Weights of a small transformer language model: width 768.
Each number is 200 + 40 x the weight over the matrix's rms, rounded and kept within 0 to 999. Layers, rows and columns count from 0.

# layer 2 attention output (transposed), 768x768, rms 0.0284, rows 67-88,163-183,258-279,354-375, columns 64-127
263,209,276,175,180,186,116,215,181,161,183,207,189,217,179,211,146,218,190,213,233,174,210,173,187,154,156,215,137,162,136,214,254,167,185,198,185,200,199,181,207,201,234,222,180,248,62,126,139,181,165,228,203,239,181,219,277,226,218,199,180,204,253,193
201,212,143,204,179,174,288,184,204,193,198,121,137,223,187,236,204,223,188,211,241,166,243,159,217,208,158,235,267,172,219,208,222,133,198,246,243,228,188,162,195,192,218,221,334,196,292,202,203,182,196,169,178,163,197,182,111,148,197,170,205,198,241,245
193,177,221,243,175,144,38,217,223,233,254,288,193,289,228,221,199,194,261,172,187,268,201,203,221,156,251,235,139,244,183,238,228,177,212,153,225,152,182,240,185,235,251,135,182,199,103,236,272,254,171,184,169,172,189,148,364,229,153,245,178,185,197,187
170,223,198,208,233,209,136,194,179,207,233,198,203,241,227,202,213,232,230,112,179,138,160,260,218,212,156,163,156,157,172,256,181,236,176,215,222,182,202,228,198,205,220,197,219,182,246,178,177,217,171,213,199,197,180,211,184,179,180,210,203,219,225,196
183,204,166,163,160,174,289,216,174,165,174,143,251,217,173,249,196,225,205,254,209,199,168,181,183,191,204,196,255,170,200,161,179,191,230,211,187,178,212,151,176,206,249,211,244,275,305,183,148,208,226,182,175,215,223,218,102,188,226,182,157,235,232,185
257,266,172,177,237,269,191,221,200,160,197,228,323,161,224,222,156,166,161,205,184,208,175,211,171,241,191,195,163,226,171,198,184,122,220,214,166,192,233,192,250,208,190,191,157,211,69,167,188,228,171,194,184,196,184,200,247,262,159,164,150,166,177,177
248,178,225,144,210,179,188,211,189,232,151,202,177,285,171,186,224,211,152,157,175,193,147,196,232,189,213,189,218,167,220,155,153,189,215,239,214,205,184,197,166,234,218,149,204,219,247,274,224,155,255,222,184,206,260,232,225,181,189,229,188,196,167,191
169,215,176,184,228,241,234,165,273,216,259,202,176,214,210,171,158,156,207,205,220,167,143,164,228,179,182,227,226,225,161,211,191,154,169,183,254,151,188,243,217,200,131,181,282,217,331,201,204,164,178,195,198,260,191,186,91,201,222,181,176,166,206,256
268,214,209,177,233,225,119,225,213,245,183,286,237,241,142,192,163,215,257,182,187,188,154,214,161,195,216,179,88,193,159,213,221,240,147,183,171,215,156,144,189,243,174,186,147,150,136,276,194,222,194,236,207,220,214,202,346,248,211,180,226,228,200,197
197,206,243,220,216,204,115,193,144,185,182,186,286,170,177,174,198,169,238,212,237,239,163,190,231,224,211,220,163,200,184,178,187,167,158,170,234,190,153,160,217,177,221,217,205,232,69,196,194,185,211,224,198,197,183,230,316,209,138,184,158,214,216,167
216,243,219,187,196,154,251,192,244,209,174,212,157,291,133,185,182,191,193,216,152,149,208,237,206,188,201,195,232,192,180,173,149,186,210,174,205,240,254,214,170,178,176,239,240,119,361,231,160,154,200,154,213,229,200,147,243,109,202,224,257,196,176,159
211,199,230,176,177,200,135,215,244,150,263,246,238,308,138,195,160,252,209,101,234,208,222,238,164,244,198,181,144,172,170,220,194,188,196,189,182,179,153,160,227,177,206,251,176,203,145,266,202,212,194,210,219,241,226,192,287,146,237,192,176,204,241,173
179,183,196,155,200,158,201,184,186,209,178,269,120,294,152,139,174,255,204,158,181,210,209,191,197,203,224,244,109,247,225,161,216,188,202,230,244,161,196,224,234,223,213,216,209,220,249,232,247,220,166,208,222,221,209,188,246,193,202,207,217,213,217,250
239,245,211,243,190,215,83,185,155,190,233,294,251,221,168,220,202,168,225,194,258,188,182,224,188,195,202,211,158,171,189,187,259,192,215,235,160,191,217,137,222,237,208,183,145,242,147,166,192,150,156,215,183,153,175,202,330,214,147,139,139,229,209,218
193,213,185,207,199,153,293,233,152,217,196,82,131,131,221,169,216,222,156,242,206,226,222,164,193,198,143,198,241,219,172,221,207,208,222,173,232,249,181,176,206,183,182,188,265,182,304,213,165,125,258,224,163,195,213,178,51,139,224,197,179,213,183,205
156,199,186,284,227,192,139,186,290,231,157,241,146,240,179,256,219,190,186,196,218,233,211,297,172,222,250,201,99,221,206,182,275,300,179,237,134,214,204,154,143,248,189,178,178,118,202,279,229,205,152,230,197,193,191,171,388,151,247,187,156,221,154,159
182,214,177,216,208,231,328,200,264,188,195,121,152,117,155,178,218,180,182,299,238,235,224,193,180,229,148,212,269,213,166,246,206,167,191,146,211,248,202,242,187,235,196,233,217,177,221,122,161,246,187,201,166,178,184,198,81,175,162,228,171,177,165,209
191,220,240,141,252,263,180,223,221,222,240,261,230,254,196,192,155,153,216,225,259,160,122,168,204,210,127,235,198,118,140,130,174,135,147,190,188,143,161,212,164,200,167,223,194,239,120,205,140,197,148,253,205,231,120,188,202,186,147,194,181,218,206,174
277,247,222,180,228,196,244,147,244,199,174,213,156,220,228,189,188,206,184,203,141,206,176,124,141,172,185,225,191,177,203,196,192,175,204,202,241,183,182,224,160,254,156,167,239,212,276,183,171,178,177,165,272,223,226,233,172,226,246,203,247,253,191,213
194,218,220,197,153,228,300,137,221,233,225,55,163,197,213,167,209,210,130,259,219,263,241,189,225,184,199,185,302,163,157,188,194,238,219,243,174,200,179,191,210,177,236,172,227,233,254,174,255,223,187,159,160,179,140,232,61,203,207,235,188,140,171,220
171,188,210,183,215,231,126,201,213,212,247,254,179,184,213,223,252,183,156,226,191,242,221,245,155,187,158,220,158,214,252,202,215,217,186,203,172,211,209,183,198,219,174,233,151,171,130,252,214,238,166,234,205,147,174,196,285,204,207,191,244,171,176,227
190,195,223,129,213,191,147,214,219,152,246,244,269,165,222,206,157,200,215,226,193,168,201,206,267,170,204,227,246,173,192,179,200,148,237,223,150,244,187,221,204,184,188,268,154,258,101,227,240,134,188,196,212,140,197,244,209,257,225,186,178,231,211,225
280,218,205,190,181,228,184,257,228,176,224,271,282,180,189,228,174,209,179,228,260,201,156,145,236,198,158,221,161,198,185,154,173,151,247,241,190,148,173,155,237,191,198,197,243,182,76,132,157,128,164,161,150,217,187,183,248,181,229,230,178,188,220,198
175,178,206,202,219,208,255,210,169,270,231,101,115,237,181,202,183,208,167,300,126,221,232,172,190,180,244,276,234,172,214,139,186,210,242,228,238,175,250,100,245,206,241,279,247,186,324,246,196,215,170,187,145,224,143,195,125,159,189,198,245,287,178,203
246,197,190,186,209,235,83,221,188,245,236,319,267,244,162,197,226,212,199,180,254,238,145,164,221,216,209,213,98,214,229,255,269,216,196,199,163,205,231,189,207,181,249,215,183,189,105,295,233,174,198,186,193,192,221,220,330,180,136,170,172,214,227,223
215,192,242,196,152,229,179,226,186,195,160,239,217,296,237,163,163,180,212,148,206,147,227,240,190,166,154,182,125,177,229,213,188,223,178,242,247,191,206,171,212,243,222,222,200,192,338,243,185,214,182,172,240,177,184,165,180,218,191,162,178,204,200,212
156,156,180,216,133,246,272,206,216,223,241,161,202,153,166,192,176,208,177,188,212,215,237,216,207,171,273,185,223,148,199,122,156,202,181,225,181,224,196,166,201,182,272,174,221,223,345,232,164,226,188,169,198,215,170,217,110,202,177,243,201,203,207,198
282,241,193,197,181,256,166,229,179,228,239,164,242,163,188,212,194,176,195,195,260,240,178,206,226,191,169,229,208,193,186,254,190,171,182,202,209,181,210,176,245,189,177,170,172,151,39,134,252,170,200,216,217,212,217,182,222,232,190,218,223,211,213,181
217,213,226,154,265,133,195,234,197,230,169,204,186,298,197,190,252,214,157,130,199,197,229,214,219,157,205,173,158,182,186,167,233,179,246,227,253,213,162,176,166,183,236,184,216,166,283,232,231,217,231,239,199,205,202,217,230,157,199,176,248,263,231,243
227,209,198,184,144,228,255,183,273,179,249,175,186,223,218,213,182,222,185,261,188,182,174,150,262,204,142,239,160,221,197,211,215,201,176,276,263,164,170,246,203,154,132,251,270,152,336,167,183,206,207,177,150,258,193,234,48,197,154,181,185,158,172,249
205,185,220,231,188,183,148,185,224,165,254,300,235,225,183,200,245,206,213,140,223,210,184,155,193,162,220,178,136,163,210,202,204,231,175,176,209,176,238,211,202,218,202,184,103,192,95,276,187,222,175,210,224,157,201,207,343,184,248,152,214,240,145,149
239,197,238,180,161,260,154,225,188,191,217,200,230,181,221,230,229,188,272,180,190,134,187,227,192,165,222,186,218,166,234,196,240,211,234,171,210,224,229,172,152,181,231,177,148,205,111,187,152,154,198,212,173,191,210,209,280,234,173,195,200,219,184,184
219,159,240,141,239,178,253,197,249,125,218,207,183,244,161,164,170,192,177,160,213,155,175,242,167,181,219,178,244,180,202,203,234,223,176,189,201,220,252,234,230,210,167,214,189,144,264,249,219,229,130,238,206,206,182,156,172,173,239,217,144,185,231,195
205,233,219,183,172,211,133,198,201,224,187,258,228,271,210,191,238,157,254,147,233,208,186,170,185,197,204,182,91,167,201,228,143,247,229,148,202,193,211,200,227,209,191,216,231,193,217,253,170,187,153,223,182,219,222,245,288,222,272,146,165,196,175,203
215,215,198,175,178,243,217,218,220,181,179,226,224,291,153,193,204,244,163,147,183,162,180,184,196,257,216,183,180,188,186,247,192,242,188,187,140,232,177,194,202,233,254,136,195,198,284,255,178,193,154,227,211,208,207,196,245,151,246,151,232,232,215,156
191,183,230,229,170,241,55,184,219,211,224,285,235,303,188,221,189,226,253,157,234,206,225,184,202,128,273,236,143,177,224,189,244,247,170,213,240,143,219,229,187,139,228,156,94,209,59,177,161,169,204,163,210,186,174,156,269,196,184,180,243,178,167,200
178,184,173,178,214,165,304,201,191,246,184,134,105,149,213,232,175,182,165,220,179,196,242,174,195,201,221,207,257,231,205,207,175,175,244,237,207,218,172,153,197,163,244,197,273,215,284,189,149,206,210,145,216,188,202,249,62,146,231,208,209,234,221,188
136,231,226,201,195,240,169,165,224,232,191,286,206,303,204,177,222,205,203,188,178,248,147,278,194,184,222,209,138,207,185,214,188,231,166,229,193,249,208,235,198,151,231,217,174,138,255,282,234,177,208,220,246,172,257,99,358,137,245,121,268,233,212,201
175,158,249,209,140,186,279,241,213,200,235,129,194,129,156,208,241,220,183,273,228,203,224,274,170,215,204,209,243,179,249,222,153,192,157,191,160,190,198,261,249,259,160,177,283,186,285,185,182,214,155,186,148,234,199,230,47,231,171,254,225,156,234,209
253,200,266,211,217,234,183,220,186,234,290,239,238,284,217,226,141,206,173,175,263,208,156,193,199,157,189,226,186,197,182,208,182,135,213,191,207,145,219,178,219,228,84,203,256,218,181,261,177,234,171,226,208,222,82,178,169,187,159,206,178,222,226,192
199,183,244,196,209,207,229,201,163,226,198,212,134,231,190,157,175,180,176,248,152,181,156,168,207,203,168,202,206,202,223,237,195,190,260,185,197,169,173,153,191,233,149,152,266,228,234,228,191,188,146,231,188,203,234,184,202,177,217,157,234,219,255,267
209,208,190,186,217,232,313,189,201,218,212,114,104,159,199,202,204,180,177,263,231,176,219,196,177,234,199,175,300,236,203,193,162,196,257,247,227,187,210,206,158,196,224,201,205,192,281,191,138,175,158,175,218,147,183,210,55,220,185,203,168,194,230,172
240,200,224,180,215,180,162,189,209,247,240,279,178,146,247,217,172,197,227,120,200,197,189,224,249,231,220,185,161,205,229,196,172,235,228,212,246,271,234,196,175,209,186,173,149,242,124,253,162,245,236,197,201,163,201,236,228,221,187,188,224,202,219,196
193,245,225,209,242,196,275,267,218,237,198,62,185,79,236,230,189,145,207,232,231,170,183,221,146,229,212,186,292,245,249,181,178,176,230,197,140,168,178,150,185,199,196,188,211,191,260,169,188,199,229,253,168,214,177,188,68,200,223,192,189,245,217,207
253,157,225,147,224,189,85,271,164,167,180,227,226,183,206,182,171,207,229,171,179,216,209,121,224,167,246,229,133,196,169,221,238,160,193,223,193,178,170,210,218,165,244,188,193,253,42,153,212,181,181,161,188,147,186,212,332,237,173,198,191,182,254,172
197,154,145,244,247,171,257,234,201,163,266,99,101,201,231,136,202,191,158,262,213,163,256,164,174,226,172,201,265,120,189,148,216,204,169,194,188,214,180,150,182,150,256,165,255,211,344,207,205,197,207,193,166,221,172,233,93,180,177,239,188,185,167,208
294,241,233,209,132,181,131,233,221,183,153,266,160,240,199,201,190,266,239,166,263,211,254,208,192,166,196,187,165,203,220,127,234,213,180,248,197,208,235,217,215,212,173,217,183,194,103,303,198,163,225,207,171,200,187,210,348,226,176,192,163,174,177,136
206,196,228,177,248,181,208,196,209,191,186,216,219,273,221,165,231,197,235,196,175,154,208,222,188,180,158,204,184,190,185,163,155,195,215,233,216,175,187,202,180,204,184,191,167,232,286,248,179,177,185,178,170,171,183,234,221,174,190,180,190,190,265,186
145,187,245,179,156,154,329,190,183,182,236,114,216,151,224,168,158,219,134,184,232,196,170,199,183,242,250,227,215,194,218,215,204,229,200,197,222,192,216,200,249,188,192,193,243,193,347,169,200,226,176,215,140,179,224,216,83,230,210,205,197,245,249,216
234,212,221,168,201,226,157,201,219,156,195,206,293,122,175,227,163,176,187,225,220,230,145,194,209,213,179,228,193,172,183,192,136,150,241,215,222,162,200,224,225,260,180,202,169,231,61,231,216,187,183,114,180,170,170,244,248,175,232,260,128,151,288,184
193,176,260,164,232,210,241,147,187,222,167,201,145,301,190,233,220,177,168,171,231,208,156,214,203,225,251,177,189,151,212,147,194,237,205,214,222,207,250,255,206,176,193,196,236,183,262,282,214,234,223,213,211,197,269,206,198,139,157,245,220,190,218,181
189,166,210,178,213,190,248,220,232,204,222,104,250,235,189,191,209,219,202,214,162,109,169,222,237,191,149,259,213,167,192,234,154,180,152,165,260,142,221,217,205,168,178,232,262,218,313,147,133,195,142,168,198,244,223,208,46,205,222,171,189,198,164,190
229,205,179,213,203,256,168,213,173,199,201,317,193,206,203,180,208,219,233,95,209,176,226,200,171,239,226,225,122,242,175,164,145,188,247,196,215,160,218,193,173,205,165,192,141,193,166,263,251,197,207,201,161,140,215,145,361,236,189,206,197,147,225,182
207,154,191,180,201,192,172,180,188,172,242,276,238,184,211,192,175,222,233,153,216,211,182,150,209,178,164,148,217,167,247,196,222,242,165,194,165,199,163,258,173,231,198,197,128,251,93,161,255,191,149,245,222,155,221,154,302,223,217,177,228,168,241,173
193,245,145,159,209,155,251,222,251,229,193,170,160,256,161,165,262,188,172,161,209,199,218,234,212,194,202,218,186,250,178,196,212,208,232,248,196,225,230,202,206,158,168,235,230,159,361,203,204,245,183,225,159,195,249,186,186,108,209,263,200,259,182,141
171,167,207,197,182,217,157,181,213,198,195,290,207,246,170,209,223,192,195,142,198,141,179,205,191,200,190,205,145,205,185,168,192,228,190,191,218,259,229,208,220,175,205,215,242,222,184,202,204,206,193,142,200,227,169,142,287,146,264,182,234,168,172,213
149,190,233,211,180,222,150,174,158,220,210,229,167,234,217,234,219,153,218,200,213,225,160,267,146,156,148,177,132,240,236,275,171,261,193,155,194,206,225,219,219,195,245,163,176,172,303,244,208,197,240,255,171,163,275,199,245,164,226,181,201,214,191,212
214,216,257,206,195,245,39,186,227,149,213,329,236,254,189,247,222,215,172,190,213,181,198,226,163,190,223,193,161,239,200,212,155,260,220,196,182,128,162,180,180,230,177,193,106,176,91,242,204,179,189,229,209,233,200,177,364,186,211,193,212,257,220,201
199,242,160,197,257,188,283,167,175,210,183,141,126,183,207,174,181,232,172,202,223,157,237,222,179,222,141,222,325,142,158,181,176,182,244,205,200,222,236,223,167,153,175,165,252,271,293,207,182,176,230,193,223,208,186,235,75,198,206,254,186,252,225,194
155,220,184,210,265,141,177,177,243,250,147,272,193,325,241,210,218,170,197,131,125,243,224,241,138,144,220,196,117,187,194,170,224,270,153,179,168,242,178,198,226,246,203,184,137,85,239,273,246,203,218,210,246,193,246,118,310,191,213,178,224,269,103,186
122,202,229,153,131,155,333,217,192,232,174,111,232,127,160,250,167,225,164,251,188,205,198,233,191,197,161,250,236,205,176,259,214,247,204,201,216,206,188,251,181,241,130,182,278,172,295,191,246,257,165,200,215,228,193,132,56,212,229,204,234,164,186,197
287,231,215,170,176,203,87,212,220,255,261,240,283,256,214,207,163,145,179,229,311,218,183,224,199,172,170,239,246,165,194,218,135,125,218,163,175,126,208,207,158,216,92,218,161,303,123,183,113,196,140,188,259,233,128,227,151,216,176,226,123,209,271,251
263,271,190,201,216,211,168,196,148,169,190,175,112,189,174,201,182,147,205,201,140,240,206,180,224,144,159,222,230,191,191,200,225,171,137,156,216,158,226,221,150,191,156,241,262,231,332,131,173,184,191,172,153,192,184,249,122,160,227,211,185,173,191,239
166,250,202,152,213,186,265,254,225,265,242,95,166,101,213,179,233,219,186,271,142,257,144,153,210,211,194,188,248,150,198,182,188,250,198,216,219,215,193,165,249,208,206,191,268,189,267,136,191,221,241,172,191,225,200,203,74,180,222,179,148,161,163,178
209,208,165,205,206,191,109,220,187,221,189,241,180,183,225,259,173,178,192,178,212,178,223,199,214,237,165,142,111,193,211,166,206,232,172,192,167,218,221,181,206,162,162,143,168,186,117,238,221,199,206,197,202,174,211,209,310,269,257,164,259,218,157,171
197,197,204,202,188,273,239,162,176,205,201,108,177,122,252,173,217,162,172,217,214,226,183,229,159,180,164,172,287,154,248,251,235,224,250,227,204,203,169,167,226,251,185,179,187,203,202,157,197,175,228,208,228,187,213,188,35,169,156,216,175,163,220,206
252,216,218,175,185,149,113,202,199,174,241,207,244,222,191,151,180,219,284,206,199,193,198,141,231,166,195,223,190,184,188,220,202,150,176,205,246,178,196,176,135,194,249,209,142,214,64,217,186,108,144,154,191,201,194,249,299,204,188,218,178,215,248,175
234,244,206,226,172,189,244,220,161,215,181,108,191,211,171,171,171,159,156,257,193,230,259,183,185,163,165,217,290,212,175,186,245,204,251,194,235,196,193,136,137,150,185,209,275,167,258,201,222,187,180,225,211,217,244,199,112,170,180,263,242,199,165,139
281,174,207,234,186,183,101,217,231,213,206,296,236,253,252,194,163,179,206,154,201,225,187,197,177,160,229,184,153,204,189,192,185,211,170,239,194,168,221,220,197,168,178,203,157,225,131,267,224,200,159,197,228,216,222,132,379,160,229,199,233,206,189,209
170,237,175,213,191,235,140,257,171,198,224,238,228,214,239,210,208,137,195,152,196,174,214,227,215,190,151,194,143,174,212,205,183,273,170,197,175,148,189,199,223,198,226,208,220,217,289,202,189,203,251,157,218,240,188,207,181,204,190,209,196,166,230,268
213,206,240,155,225,233,248,176,218,225,223,132,190,233,175,163,209,197,233,213,174,215,165,221,191,179,214,180,266,183,211,183,182,200,255,249,205,233,215,202,215,201,209,200,213,199,318,200,139,228,198,152,215,158,253,202,46,150,160,208,176,193,189,215
217,188,206,200,144,231,121,192,216,188,191,196,285,172,152,203,181,245,231,203,213,178,189,124,195,198,173,228,209,139,200,180,143,201,205,253,231,169,185,232,176,196,237,158,157,257,37,126,149,181,171,214,174,241,186,171,296,263,197,238,144,195,194,224
180,209,252,162,239,193,169,163,210,193,162,263,196,296,151,194,229,183,217,210,183,182,208,175,226,227,164,234,173,212,149,176,194,198,239,219,210,238,214,188,236,194,233,182,240,188,251,211,226,248,210,260,167,187,182,234,260,153,192,156,171,231,189,197
249,264,180,135,197,165,206,221,249,223,178,83,188,266,153,193,168,188,186,202,181,238,141,157,199,247,185,213,232,210,212,174,194,126,173,247,177,180,222,207,141,182,152,225,227,256,314,165,177,179,176,201,227,202,189,184,61,223,215,173,178,154,204,184
227,227,204,196,164,226,129,249,248,201,209,315,200,258,156,197,226,234,183,106,181,215,211,225,203,180,192,154,131,244,174,155,220,218,154,232,199,146,207,188,199,213,233,168,183,184,168,249,193,181,208,161,211,184,202,248,372,164,206,175,209,165,244,147
256,225,189,194,216,172,105,215,162,238,186,194,284,117,203,246,234,245,275,169,175,211,208,170,237,187,216,230,204,220,201,162,205,115,188,235,187,133,197,214,186,187,180,199,202,180,142,155,188,200,192,228,213,130,184,199,256,224,224,194,219,168,249,255
149,192,196,167,213,207,263,148,229,187,154,206,209,267,209,200,261,196,140,202,232,264,228,242,175,224,203,222,240,188,160,204,213,157,247,210,240,159,234,240,172,202,155,220,197,210,279,198,186,252,186,192,219,161,225,188,132,163,214,175,205,160,168,218
181,176,245,194,227,161,160,229,194,213,187,312,209,304,204,216,196,235,217,154,258,219,243,166,204,229,183,193,170,210,172,233,154,183,243,193,213,200,168,211,241,186,167,243,245,215,222,253,206,191,227,168,196,213,163,164,286,183,169,221,184,188,159,151
216,210,184,252,184,184,236,172,185,160,217,229,164,255,222,160,167,236,207,132,216,184,197,163,184,148,196,213,191,206,212,246,183,206,220,164,180,196,206,197,231,178,253,189,205,160,338,232,209,230,262,187,145,193,267,266,259,157,245,130,223,154,208,148
204,164,257,211,155,185,103,169,165,234,238,288,261,247,245,207,226,233,196,213,196,176,249,228,225,202,194,201,193,226,199,217,181,162,211,161,194,217,176,204,234,226,153,234,151,237,92,233,236,189,166,182,190,164,247,165,325,208,194,135,224,168,163,173
180,128,186,230,149,215,245,170,171,203,162,83,135,175,183,169,195,245,167,238,223,233,197,140,158,188,187,218,226,199,225,159,201,250,202,270,224,237,173,190,197,176,211,182,244,259,237,155,213,225,229,216,174,206,232,203,46,194,201,198,205,212,208,170
161,124,181,222,202,220,194,210,223,223,198,290,159,223,263,245,255,189,159,161,128,242,194,276,228,201,226,177,130,209,220,229,234,227,174,185,215,211,162,224,205,155,177,137,163,122,274,319,224,259,251,218,242,167,202,172,337,152,236,184,192,229,119,195
167,181,172,196,202,174,256,179,196,178,200,144,258,205,164,196,165,211,206,259,191,251,167,199,213,265,153,175,231,175,217,208,229,184,255,149,191,209,199,216,156,199,182,152,215,164,238,119,143,240,221,217,208,204,225,159,27,144,211,207,172,242,177,175
251,241,192,185,185,201,133,273,238,217,303,240,268,228,143,227,104,174,197,208,255,162,99,186,182,185,97,237,228,120,183,221,140,215,224,118,230,176,219,179,211,258,133,235,162,260,115,158,167,196,199,199,223,199,107,194,191,179,168,188,211,237,228,308
248,242,147,203,197,193,222,214,249,164,227,208,78,243,170,173,170,203,202,170,150,143,199,121,213,187,211,177,237,220,161,224,226,167,219,263,172,174,211,187,151,230,188,233,221,238,301,199,229,193,178,201,223,175,224,171,183,132,203,182,214,196,285,258
195,171,196,202,217,240,276,202,199,243,152,84,171,98,239,212,230,228,170,246,194,223,191,179,280,171,194,248,236,183,208,133,200,221,244,236,178,161,259,235,237,221,222,189,241,193,243,137,175,231,219,188,182,247,186,225,0,178,189,176,205,218,190,224
143,206,241,216,261,213,138,253,199,185,179,287,230,163,241,186,154,223,202,171,173,198,207,196,215,207,181,197,180,233,211,192,236,208,214,245,201,154,217,163,127,247,176,232,126,188,71,242,220,199,236,232,229,202,161,239,277,226,219,189,219,209,205,261
# layer 2 attention value, 192x768, rms 0.0241, rows 67-88, columns 64-127
179,152,257,184,175,233,249,122,127,200,173,220,253,136,181,120,241,175,209,200,171,303,190,226,193,227,189,237,250,352,212,260,269,281,209,159,201,150,203,188,134,221,201,175,183,236,193,177,223,141,183,224,267,197,129,250,227,217,243,172,196,197,190,225
188,178,238,174,257,248,175,124,217,139,248,227,205,173,229,119,192,258,223,232,178,209,192,271,173,213,261,200,241,265,197,249,204,183,198,232,185,161,203,228,193,182,201,169,183,307,177,129,188,211,229,216,133,256,176,106,176,150,180,204,230,209,247,196
214,222,159,188,175,277,189,162,184,169,192,231,242,157,206,185,226,44,188,258,183,103,189,244,201,221,239,206,150,163,159,239,136,274,194,81,213,153,199,225,126,210,209,256,221,124,278,197,186,177,247,195,269,203,269,325,254,241,304,190,227,204,206,197
233,199,253,171,196,218,284,153,251,233,224,262,228,235,170,143,183,210,280,237,169,192,216,165,225,238,293,255,228,223,176,182,163,230,229,219,198,121,194,195,211,201,208,199,222,252,259,151,186,265,192,161,219,198,234,178,142,211,189,214,201,197,166,190
213,200,234,183,216,208,191,213,174,198,201,173,161,245,182,168,246,173,249,244,179,181,163,216,183,250,312,217,244,182,204,213,240,134,189,221,185,0,196,192,171,214,214,201,259,223,159,128,185,202,199,223,202,167,158,130,164,175,150,194,273,195,177,206
186,184,154,184,205,139,153,178,198,142,188,201,274,190,194,211,196,101,272,167,209,218,174,243,198,189,162,215,165,234,166,205,370,188,172,155,197,216,204,230,147,199,214,168,217,217,168,175,207,96,187,287,286,204,205,234,157,289,150,185,236,199,231,195
218,196,234,146,208,170,193,268,178,191,174,252,243,212,197,140,214,139,237,218,186,167,175,221,249,199,271,221,193,114,206,190,224,272,158,253,198,115,222,196,170,200,207,268,246,206,271,159,193,303,167,249,143,213,185,120,194,233,233,190,208,211,259,261
167,224,234,178,212,201,202,249,173,193,256,192,227,238,209,70,160,270,231,214,179,337,231,156,222,211,217,219,251,206,201,218,194,217,203,177,157,151,199,201,220,198,196,153,174,243,183,236,186,204,171,259,153,200,192,179,179,229,186,202,315,217,219,255
150,152,169,178,244,195,97,197,173,253,153,231,155,202,199,197,211,157,232,184,212,209,164,203,202,215,167,156,178,254,160,158,173,160,206,164,217,186,181,176,188,184,201,202,180,192,195,177,188,168,246,203,253,202,233,233,126,158,242,194,147,224,244,207
139,217,178,173,199,187,192,147,192,201,89,199,208,205,194,174,235,142,97,172,198,235,160,202,164,182,152,160,151,258,168,190,209,191,196,148,184,142,181,163,183,189,180,194,207,74,154,189,169,98,172,169,224,191,195,229,254,193,203,214,207,201,170,199
235,208,90,202,199,257,192,265,234,236,189,183,230,206,183,287,182,168,183,206,201,246,204,147,274,214,229,229,152,164,209,178,121,236,185,200,223,240,188,203,230,213,212,145,248,187,202,237,204,277,191,269,227,215,237,239,150,184,249,197,220,218,184,170
356,216,174,175,225,181,287,345,183,263,143,174,216,241,210,193,178,167,239,160,189,107,217,259,241,196,207,184,222,186,187,157,326,245,218,249,213,157,164,226,268,201,206,187,158,142,269,202,218,161,211,214,184,229,254,170,231,193,124,245,126,213,174,193
198,206,191,170,199,231,190,247,260,246,204,215,248,206,190,218,194,166,157,119,225,101,222,195,216,157,155,190,187,93,217,205,143,193,213,278,236,277,164,231,208,178,198,207,240,173,247,258,219,218,218,177,230,212,128,265,163,137,93,187,105,203,188,197
235,215,105,212,211,168,254,281,175,162,148,161,240,196,185,179,192,90,226,83,218,224,195,235,195,225,103,187,220,146,182,226,285,222,220,251,238,172,219,223,214,206,191,151,237,65,243,308,202,211,228,165,279,211,170,226,254,195,172,229,127,222,225,192
124,203,270,152,230,227,182,223,206,178,206,174,222,193,207,259,208,226,287,240,220,184,191,267,210,200,281,200,193,142,214,130,203,138,185,296,186,174,209,166,227,207,209,169,190,222,209,195,205,252,227,194,237,198,241,162,165,157,205,215,239,213,242,154
214,241,191,219,196,234,135,236,224,251,140,165,235,203,184,257,210,155,166,156,189,5,229,127,168,157,123,189,152,44,179,48,73,113,186,228,209,279,202,198,232,196,207,195,185,176,236,299,250,175,181,195,127,214,224,239,163,102,239,181,149,214,209,190
326,196,192,180,203,196,222,102,227,172,177,181,229,242,198,253,197,215,151,142,194,168,201,122,173,207,256,197,119,287,198,138,133,160,225,176,208,273,224,194,200,205,206,239,262,222,71,164,222,161,201,189,257,201,173,191,231,229,250,189,136,219,185,204
212,173,196,213,201,102,211,157,102,206,197,292,146,196,199,46,234,350,217,240,205,401,179,153,238,223,254,188,191,345,200,309,210,227,179,191,201,215,195,149,181,218,216,175,191,166,176,170,220,139,210,162,209,209,210,187,158,314,129,192,183,203,201,178
67,211,348,183,175,228,277,275,171,214,242,223,197,191,180,130,178,397,203,252,225,264,153,226,218,202,255,169,208,269,182,256,143,223,196,257,214,250,202,225,219,191,179,243,211,92,167,184,182,241,181,129,224,194,164,232,97,134,236,213,168,185,223,182
334,203,186,176,219,178,212,228,210,230,264,201,186,198,194,194,197,236,243,271,159,177,182,176,211,211,208,252,228,97,206,183,283,140,203,215,197,263,211,176,187,189,196,191,188,240,159,148,195,126,194,193,190,204,202,208,229,280,276,261,263,170,197,202
102,184,119,178,212,241,188,115,233,187,160,222,126,190,189,198,233,326,192,230,191,161,181,248,192,207,212,219,275,191,195,164,119,157,180,128,184,262,187,224,236,196,206,207,133,266,176,176,197,248,193,240,232,199,208,187,202,123,245,185,180,239,206,238
179,225,162,214,188,199,229,18,230,224,214,230,162,173,200,151,206,235,141,161,204,295,157,219,163,163,151,180,167,186,193,286,265,243,211,261,203,122,202,170,211,185,187,210,195,243,91,142,199,226,185,261,242,197,162,48,297,140,275,189,260,201,223,194